Part of a small language model's weights.
Size: 11 layers, 1 head of 32, vocabulary 2048.
Architecture: rotary positions, attention and MLP in parallel, capped logits.
Training: a variant of Muon for these matrices, 104M tokens, 5955 steps.
Each number is 50 + 12 x the weight over its row's rms, rounded and kept within 0 to 99. Layers, rows and columns count from 0. The size before them is the row's rms in percent of the matrix's.

# layer 5 MLP down, 64x384, rms 0.0951, rows 0-63, columns 336-383
107:63 53 46 47 43 50 60 40 37 34 43 55 80 48 59 68 63 51 70 52 73 58 65 75 54 52 67 28 41 68 47 45 67 41 60 54 49 53 44 60 36 59 44 49 73 53 51 68
095:69 45 57 52 48 38 59 35 66 38 57 39 58 41 71 34 33 70 54 42 47 35 56 48 47 37 57 66 73 46 55 52 64 44 48 58 48 43 62 53 50 52 43 51 53 39 58 47
087:61 55 38 59 32 50 17 37 60 52 54 36 46 36 28 59 39 46 53 57 53 52 45 21 21 54 50 58 65 66 45 37 59 69 52 61 45 89 66 43 23 57 34 45 40 30 65 49
102:44 53 56 32 43 52 70 39 66 53 48 50 48 69 36 54 40 59 47 67 64 83 52 24 44 36 81 33 52 64 30 50 51 49 34 44 20 45 62 36 54 50 60 53 46 54 41 38
102:44 35 44 31 54 47 50 45 64 39 38 38 66 38 33 42 38 39 40 55 44 48 55 42 60 68 58 38 72 59 46 52 31 40 43 38 53 70 49 62 40 37 59 52 62 67 48 57
104:68 70 34 55 49 32 69 36 53 61 54 28 37 48 73 31 40 54 46 67 35 61 39 67 53 43 39 70 77 43 34 57 35 31 48 52 48 40 55 39 71 42 48 66 52 61 58 33
099:50 29 62 58 54 48 45 57 56 55 48 58 49 61 68 64 62 60 34 42 55 49 60 49 57 39 56 58 52 51 28 41 55 50 45 80 39 56 61 66 37 47 38 69 48 46 53 45
101:69 58 54 45 45 36 52 34 46 52 57 54 47 47 35 45 53 41 30 24 39 56 45 28 60 50 72 51 33 63 38 44 55 45 44 56 68 69 44 49 82 23 42 70 38 51 47 23
098:65 52 50 49 25 45 38 55 69 78 44 53 47 39 66 18 34 42 37 36 68 48 54 52 80 39 48 54 55 60 56 52 44 55 51 34 48 34 35 39 70 56 42 38 65 78 40 32
103:56 17 54 44 31 58 69 63 36 30 50 47 46 52 48 32 50 26 53 44 46 44 47 48 60 96 52 50 46 35 31 55 61 47 50 53 49 52 29 65 51 38 46 33 43 63 29 25
103:64 48 68 47 65 49 33 52 54 34 38 56 46 46 42 44 48 33 61 32 39 22 46 46 33 65 54 50 44 56 57 52 42 46 47 56 50 39 48 54 41 54 65 37 46 66 60 47
098:56 53 30 41 56 54 55 49 52 48 50 34 49 43 15 48 58 43 38 48 24 31 61 37 49 32 56 38 53 61 22 50 60 62 35 62 64 54 28 49 69 54 61 78 46 59 49 56
103:71 56 46 30 61 51 67 46 40 58 50 46 52 45 43 60 48 51 82 38 35 41 50 60 54 66 53 40 36 59 47 42 40 53 54 33 66 55 50 53 23 44 69 44 64 50 64 58
101:75 58 51 32 67 66 57 58 47 40 46 09 42 47 27 52 57 44 60 44 37 52 55 57 48 59 75 64 63 45 44 55 34 41 49 48 42 51 70 47 48 56 45 40 32 38 41 38
101:48 53 38 52 49 40 55 43 54 39 61 50 60 50 65 29 60 46 61 55 44 28 83 45 77 51 49 54 27 51 31 56 46 43 44 37 56 51 45 72 42 31 60 53 40 53 27 62
097:62 56 51 57 43 57 35 37 62 50 32 54 50 51 34 62 54 49 72 46 41 40 14 61 55 46 50 61 62 59 44 61 50 55 37 52 64 34 52 30 42 56 41 51 44 38 32 35
100:47 35 58 45 50 50 57 65 52 47 55 40 63 60 41 31 61 58 30 41 26 37 50 41 31 67 56 31 50 56 65 23 35 45 41 42 41 39 57 38 50 38 50 36 56 52 65 36
094:68 45 41 54 73 55 55 62 61 38 36 63 43 44 49 51 38 58 61 61 58 30 51 57 41 68 45 53 40 39 34 51 49 40 48 36 47 44 63 46 59 59 58 41 57 38 61 62
094:39 43 66 29 58 35 56 59 61 65 45 70 49 46 68 54 53 49 53 58 38 45 42 59 64 37 35 41 67 43 58 53 30 31 27 50 36 57 21 88 43 28 33 41 51 38 53 44
096:47 58 54 81 45 39 48 46 65 39 61 45 53 58 43 38 38 44 57 54 60 39 42 55 41 42 41 55 29 55 58 36 36 41 79 76 49 48 63 56 47 57 45 31 57 34 65 36
099:34 23 49 28 55 40 58 72 43 54 29 51 52 44 53 61 58 55 24 53 58 49 52 37 54 58 32 38 19 44 21 41 64 55 36 47 33 74 44 62 49 58 59 51 30 57 48 47
100:55 43 51 49 44 47 63 36 50 34 60 78 57 48 51 39 49 36 40 53 56 51 82 26 34 48 51 45 45 40 35 53 32 78 48 50 46 43 44 32 71 69 61 60 65 55 39 69
102:59 40 51 55 60 54 53 52 42 25 68 38 62 53 73 46 44 35 61 34 62 29 38 42 67 67 38 52 33 63 56 30 57 43 53 67 49 54 39 56 69 46 57 62 57 69 59 42
101:55 50 55 60 59 59 38 41 42 41 43 48 66 57 41 58 60 41 52 40 63 47 69 58 50 76 54 37 45 49 29 49 44 30 51 39 64 52 58 62 59 51 41 44 53 53 50 34
102:44 47 62 55 76 64 68 60 69 52 66 45 39 57 22 56 46 44 63 50 72 62 61 50 55 54 50 23 46 55 64 56 63 59 41 51 61 80 61 47 33 33 57 48 57 39 37 71
104:36 72 37 08 49 48 35 51 53 45 43 53 60 58 33 54 31 46 66 47 44 60 43 56 41 36 41 52 46 44 53 60 60 44 65 23 32 57 56 67 64 66 57 45 62 54 54 59
098:62 48 51 56 54 48 33 69 72 56 42 28 48 36 58 35 42 46 50 49 59 53 52 18 44 38 42 43 58 42 51 52 46 63 37 42 42 61 62 40 48 72 49 59 37 50 62 57
098:73 37 56 51 28 65 65 54 60 45 51 57 47 34 44 36 32 47 48 34 24 34 35 60 49 35 35 43 51 45 55 57 56 44 48 38 45 28 35 46 49 42 47 56 62 61 33 58
100:29 55 47 55 48 48 62 64 52 29 49 45 58 43 31 36 56 42 40 58 45 53 36 55 45 34 50 38 53 43 40 70 51 50 40 44 46 59 34 49 41 44 37 51 56 61 39 39
100:52 64 64 47 32 51 51 47 54 25 39 44 38 59 45 65 62 69 35 52 69 68 52 40 63 22 61 44 40 55 41 46 61 39 36 52 43 41 47 52 48 52 61 51 42 34 48 49
100:68 48 51 70 60 35 57 45 44 64 16 62 68 29 57 45 55 62 55 23 49 43 66 78 52 78 67 58 30 28 36 57 41 58 51 44 43 52 44 60 56 49 26 45 40 70 47 52
100:81 47 61 43 53 41 45 56 62 51 75 45 48 47 67 53 55 65 29 37 44 65 56 68 53 62 51 41 14 69 51 43 29 51 30 40 50 49 68 60 39 37 44 43 54 34 38 41
096:64 59 71 34 49 42 56 50 45 47 60 61 58 34 59 47 54 55 67 46 56 57 65 22 49 48 61 20 35 40 72 43 84 40 55 48 50 43 33 46 43 25 37 30 49 43 50 43
099:33 54 58 18 43 65 54 72 50 75 62 34 58 63 52 56 44 54 55 58 43 53 53 32 54 42 40 55 38 50 34 57 58 53 63 44 59 59 54 55 40 45 33 51 44 36 54 47
098:47 58 56 63 72 38 38 55 56 34 63 71 68 54 38 46 44 46 44 50 54 60 64 67 76 66 44 40 65 33 50 58 60 60 46 40 67 72 48 39 42 61 45 53 50 59 76 27
107:42 39 47 59 85 50 74 64 61 30 63 40 42 46 69 23 42 31 53 59 71 64 48 54 56 06 62 63 82 58 56 48 22 65 49 59 52 34 49 37 47 48 59 51 41 61 60 33
100:54 29 61 25 36 45 46 47 42 71 50 60 27 62 57 36 58 56 76 34 44 43 61 35 46 47 57 62 63 32 57 52 66 55 47 56 62 41 53 46 52 44 39 40 57 50 49 41
102:60 54 68 40 67 44 42 46 40 53 61 50 63 22 49 57 52 57 57 52 49 43 59 56 40 32 33 66 65 34 65 48 49 65 61 49 64 54 50 41 71 47 42 35 56 68 25 52
101:60 49 83 64 35 38 67 54 44 31 52 48 48 50 72 37 30 37 48 49 51 63 56 61 47 28 41 56 51 55 43 41 59 44 55 41 57 40 49 55 49 40 56 54 37 55 31 64
102:29 48 48 58 45 33 42 38 34 66 60 68 29 78 46 59 58 76 56 57 48 43 47 72 42 56 53 73 80 56 55 54 38 62 40 46 63 69 64 34 47 71 48 35 43 38 62 56
099:63 27 48 50 49 44 63 52 38 21 52 38 48 50 22 60 32 62 15 53 56 68 37 34 44 31 48 57 44 47 35 45 50 54 49 48 36 66 49 41 58 47 56 35 52 50 64 47
094:25 56 46 46 35 47 29 52 32 55 50 52 64 50 42 56 60 42 57 66 34 54 47 37 45 29 33 53 42 66 57 52 47 23 67 65 64 42 56 52 50 08 32 66 38 42 51 46
110:50 51 51 30 43 59 63 48 43 49 44 82 63 46 55 57 55 37 27 68 60 68 56 43 84 53 58 67 56 45 55 77 59 42 62 53 27 54 56 29 55 45 40 45 60 62 44 48
101:57 42 79 24 51 61 40 54 36 45 50 44 44 46 56 57 38 53 28 39 50 51 40 31 44 38 25 74 60 64 49 42 58 49 40 33 62 43 57 54 60 51 46 57 53 29 43 55
107:51 36 44 51 42 44 57 43 41 69 47 54 37 47 46 58 27 59 35 59 36 48 44 61 71 24 34 58 37 39 52 36 48 35 49 46 59 47 42 32 58 64 62 40 57 40 28 54
101:62 69 51 63 66 64 50 47 56 32 33 39 56 38 48 60 55 31 65 48 54 44 52 39 56 71 40 55 45 48 44 43 44 69 61 55 56 58 35 56 48 58 37 48 52 43 78 79
093:56 33 61 49 40 41 24 57 35 68 33 48 62 63 58 42 56 37 46 64 51 49 34 75 43 47 41 29 37 48 38 38 39 68 45 30 45 57 57 61 57 64 45 60 35 58 48 52
099:51 64 54 64 66 50 53 44 27 21 40 58 44 48 58 41 48 38 61 36 55 70 34 54 52 23 69 49 41 65 42 49 49 65 47 39 52 48 72 62 46 50 48 28 56 44 38 56
091:49 49 67 63 71 68 76 45 44 59 46 77 31 68 67 48 59 40 52 59 53 29 63 41 55 18 54 58 57 26 27 70 49 47 52 57 60 61 63 57 40 59 58 63 57 79 51 38
111:42 49 36 51 22 66 56 54 55 60 63 47 56 48 57 53 58 62 66 53 51 64 61 65 45 29 49 40 60 73 57 57 23 58 56 47 52 41 49 49 28 50 56 38 73 78 56 58
096:60 66 66 65 74 53 57 59 58 31 65 36 52 71 47 49 32 46 64 42 62 54 53 41 55 14 29 32 56 43 72 36 72 58 55 56 53 60 44 45 31 63 33 43 49 50 44 70
097:42 58 49 52 70 53 57 54 63 55 30 56 31 59 74 59 38 40 40 43 62 59 36 87 58 61 40 54 62 53 75 25 61 55 62 64 53 62 45 49 43 42 24 42 35 39 42 54
101:61 59 53 35 60 50 51 43 67 56 63 58 44 50 75 60 43 55 57 64 71 58 61 74 56 68 48 38 69 59 71 55 63 69 54 48 64 33 49 35 58 55 47 46 50 37 53 73
101:25 52 50 50 23 27 64 66 53 45 30 47 34 41 42 45 41 63 45 57 40 54 31 68 52 74 53 52 49 37 41 65 22 60 36 38 47 61 70 39 56 44 46 39 50 48 38 43
104:50 45 61 45 61 49 53 50 36 62 46 40 48 41 36 34 36 67 64 55 64 51 38 67 45 30 46 54 62 31 54 51 64 38 51 57 44 61 49 33 62 89 36 57 38 77 39 56
101:52 67 49 39 20 37 68 52 39 37 43 54 63 54 59 31 41 42 45 62 51 31 35 56 65 54 27 62 52 49 36 52 71 34 41 49 59 29 56 38 69 52 45 56 45 50 54 79
102:52 75 51 70 72 47 65 48 56 50 40 42 55 32 51 44 34 53 41 56 36 36 53 40 50 68 73 49 56 60 55 53 60 40 66 65 61 56 50 42 66 27 57 29 58 65 49 34
098:56 58 50 42 44 50 48 61 65 84 58 61 44 39 36 64 42 60 54 36 69 37 47 70 26 60 24 30 63 40 57 64 51 54 33 64 62 50 43 48 62 55 74 23 67 55 35 32
094:32 33 55 46 27 37 55 49 59 49 54 38 55 52 53 39 52 41 38 52 47 54 55 64 54 47 66 51 78 42 58 53 67 81 39 61 35 52 42 44 60 75 57 57 48 52 54 55
101:54 31 45 54 90 45 40 47 52 48 63 46 48 47 34 66 54 36 30 56 55 44 62 51 43 21 44 81 55 42 23 48 22 43 58 53 43 63 35 52 55 46 54 39 46 29 45 44
104:54 49 55 60 43 38 65 41 60 61 45 32 30 62 64 59 51 62 20 29 52 51 64 57 46 68 52 61 51 55 74 34 56 26 63 48 31 24 50 54 61 66 38 59 57 69 53 67
102:55 49 33 69 50 71 52 45 67 44 45 42 39 43 59 50 41 40 46 31 42 62 56 67 53 37 62 53 48 51 64 57 25 52 50 49 61 32 51 53 70 27 48 37 66 56 42 42
097:51 38 60 74 19 50 54 28 39 54 47 28 53 55 47 45 43 56 62 48 50 70 62 48 60 49 52 72 59 42 23 38 45 63 66 67 45 26 50 51 46 61 42 67 33 57 53 54
096:47 44 50 29 50 48 41 44 70 53 54 39 44 61 34 69 47 46 25 59 55 61 68 37 56 63 49 63 36 76 30 67 50 48 69 49 38 44 46 40 40 54 66 38 60 49 49 41